Weights of a small GPT-style language model, trained from scratch on English Wikipedia.
Architecture: LayerNorm before each block, rotary positions.
Training: 141M tokens, 2917 steps.
Each number is 128 + 32 x the weight over its row's rms, rounded and kept within 0 to 255. Layers, rows and columns count from 0. The size above them is the row's rms in percent of the matrix's.

# layer 15 MLP up, 256x64, rms 0.33, rows 0-10, columns 0-63
size [ 99 106  93 104  86 101 115  93 102  90 117]
[[ 50  99 171 165 134  98 126 136  79 116 139 136 159 152 140 135 151 157  88 198  36 133  96 136 147 126 150 132 150 163 117 160 100 113  89 129 149 123 114 104 143  88 128 146  92  96 140 106 145 149  54 145 125 180  89 112 158 140  92 207 139 122 147 121]
 [ 93 126 139 120 132 116 104 160 126  86 150 154 134  39 138 155 163 122  88 135 164 103 130  85  98 120 104  75 161 134  89 139 166 109 124 141  80 123  87 134  98  97 105 184 177 114 178  65  62 202 111 167 138 164 154 129 152 112 116 123 145 153 145 106]
 [117 113 122 185 132  88  90  93 129 154 139 103 130 207  82 121 156 121 171 160  87 179 110 141  94  86 141 101 123 153 137 138  76 103 109 154 118 154 122  90 171 148 113 130 146 127 166 122 189 166 144 120 189 200  95 113  69 129 138 123  87 115  97  87]
 [163 152 134  52 129 180 100 148 161 147 161 118 157 146 162 164 149  68  99 161 168 148 110  88 132  95  59 128  87 162 100 121 121 108 139 101 129 162 107 140 125  77 177 125 146 147 105 151 117  86 131  71 108 158 136 120 125 160  74 119 182 195 106 121]
 [ 98 119  95  95  87  96 144 155  99 148 136 134 148 186 130 154  60 161 167  99  93 140 150 112 143 146 133 181 148 142 114 150 151 155 145 133 142 120 111  76  52 183  62  81 133 156 186 150 146  79 112 103 155 100 110 147 139 101 183 140 180 142 106 135]
 [144 196 123 113  80  70 148 115  88 157 150 124 107 126 176 128 166  77  81 159 131 150 135  96 121 131 128 152 159 178 128 132  97  81 186 103 100 134 157 122 180 152 132  82 115 111  80 134  98 129 153 157 100 126 179 167  58 110 114 129 147 153 106  63]
 [131 115 140 199 147 115 144 151 167  76 103  98  85 151 191 153 121 143  84  79 159 159 167 126 101  96 159  81  85  91 142  88 134 121 143 117 153 114  77 175 136 145 105 132 136 157 135  94  90  92 114 110 157  85 174 122 152  79  90  86 188 146 158 126]
 [168 159 107 112 158  81 138  82 114 139 176  82 187 119 167 156 162 159  89  77  99 121 141  73 116 117 128 111 110 157 155 104 122 163  70  85  92  79 184 140 147 164 150 139 144  84  94  90 158 126 110 151 145  91 146 145 129  84  98  88 148 176  99 154]
 [ 92  71  82 120  66 150  87 153  95  97 178 132 141 101 108 178 169 111 143  93 138 124 165  84 108 163 149 134 115 137 136 147 169 168 167  93 188 132 122  67 142 158 108  53 161 127 186 158 126 117  92 120 135 115 110 163 110 133 134 128 174 171 112 147]
 [151 138 105  84 133  93 133 141  85 140 138 167 145 150 174 146 155 133 151  82  91 139 181 146  70 187 144 167 129 110 120 133 177 143 179 125 166 113 153 119 147 164 179 132 110  70  48 114 140 125 133 109 185  67  87 130 127 140 118 102 115 111  64 150]
 [114 133 153 130 148 145 103 153 136 130 117 108 109 144 163 153 132 131 130 166 125 164 105   0 114 119  60 126 182 109 154  46 112  98 114  90 118 183 140 123 155  76 113 112 122 135 162 139 135 159 154 107 162  73  91 126 101 120 149 135 158 161 116 168]]
# layer 15 MLP down (transposed), 256x64, rms 0.276, rows 0-9, columns 0-63
size [ 98 104  96  96 100  91 121 101 100  87]
[[166 127 165 163  59 192 139 126  84  86 119 112 112 151  89 124 155 156 162 154 120 164 106 149 116 123  64 135 130 129 137 119  54 124 142 122 164 145 139  99 123  84 155 119 116  95  90 115 140  95 105 116 124 138 129 157 195 155 177  96 105 186  62 177]
 [102 156  90 110 128 130 175 107 120 116 109 141  96 179 126 114 155 149 164  79 101 139 160 177 169 131 169 138 101 107 156 127 115 162 107 110 125 119 181 122 164 139 134  71  89 136 130 187  63  63 136 138 178 105  86  89 150 146 149 155 124  61  64 134]
 [113 130 173 147 123 116 147 154 162 208 144 113  99  25 101 150 113 104 132 128 164 139  83  87 102 143 136 108 176 183  95 112 167 145 168 136 101 127 103 101 188 129 174 116 117 130 125 127  65 131 161 101 142 120 102 175 125 133 169  79 110 133 130  82]
 [101 119  70 129 142  89 186 115 133 142 181  97  90 169  92 167 132 175 124 135 103 158 111 128 122 118 140 175  83  66 202 138 147 113 134 112 101 139  91 148 137 155 111 128 115 107 146 139 141 114  97  62 175 138 140 111  71 104 110 181 150 162  82 186]
 [131 108 159 158 119 122 114  98 140  60 170 121  99 142 132 107 248  97 104 124 133  78 137 174 132 126  96 103 125 134 114 132 119 121  96 162 188 131  84 176 163 101 171 139 142 164  88 129 107 113 157 139 100 134 123 177 111  57 171 133  89 113 149 134]
 [121 153  97  67 135 159 150 145 137 167  99 107 110 159 115 146 150 149 108 134 164 206 156 166 118  62 115  78 116 101 111  81 171  79 114 112 132 166 161 197 121 156 103  94  89 145 141  79 188 120 165  99 117 116 145  95 114  83 121 174 142 126  94 134]
 [101  70 134 137  67 114 134 121 111  90 100 152  92 133 142 139 145 112 140 130 154 137 134 128 108 113  91 116 137  92  66 138 118 165 213 132 107 146  90 158 125  61 111 174 137 160 189 151 126 159 148 123 187 153 122 176 117 131  95  89  75 182 181 118]
 [125 113 119  70  77 140 153 102 100 145 102 103 121 115  96 149 135 134 155  89 123 121  87 131 232 119 151 146 122 101 148 112  55 134 166 102 115 137 116 116 171 179  82 170 143 188 144  94 134 156 154 117 223 120 130 119 142 134 151 100 146  99 160 109]
 [135 128 134 180 190 105 136  99 209 156 106 151 121 111 149  60  98 151 147 163 134 147  93 169 128 143 122 120 128 184 118 143  81  94  58 112 104 126 171 116  89 126 144 165 119 108 132 141 127  82 124 137 184 160 166  78 149 102 138 132  93  61 132  90]
 [ 81 126 105 184 115 132 119 114  90 133 168 131 175 133  23 134 105 165 115 132 114 138 117  80 130  71 134 113 126 180 139 123  77 117  79 116 142 147 140  86 118  94 123 164 137 162 198 100 175 208 124 154  99 151 141 157 139 103 145 137 146 150 148 107]]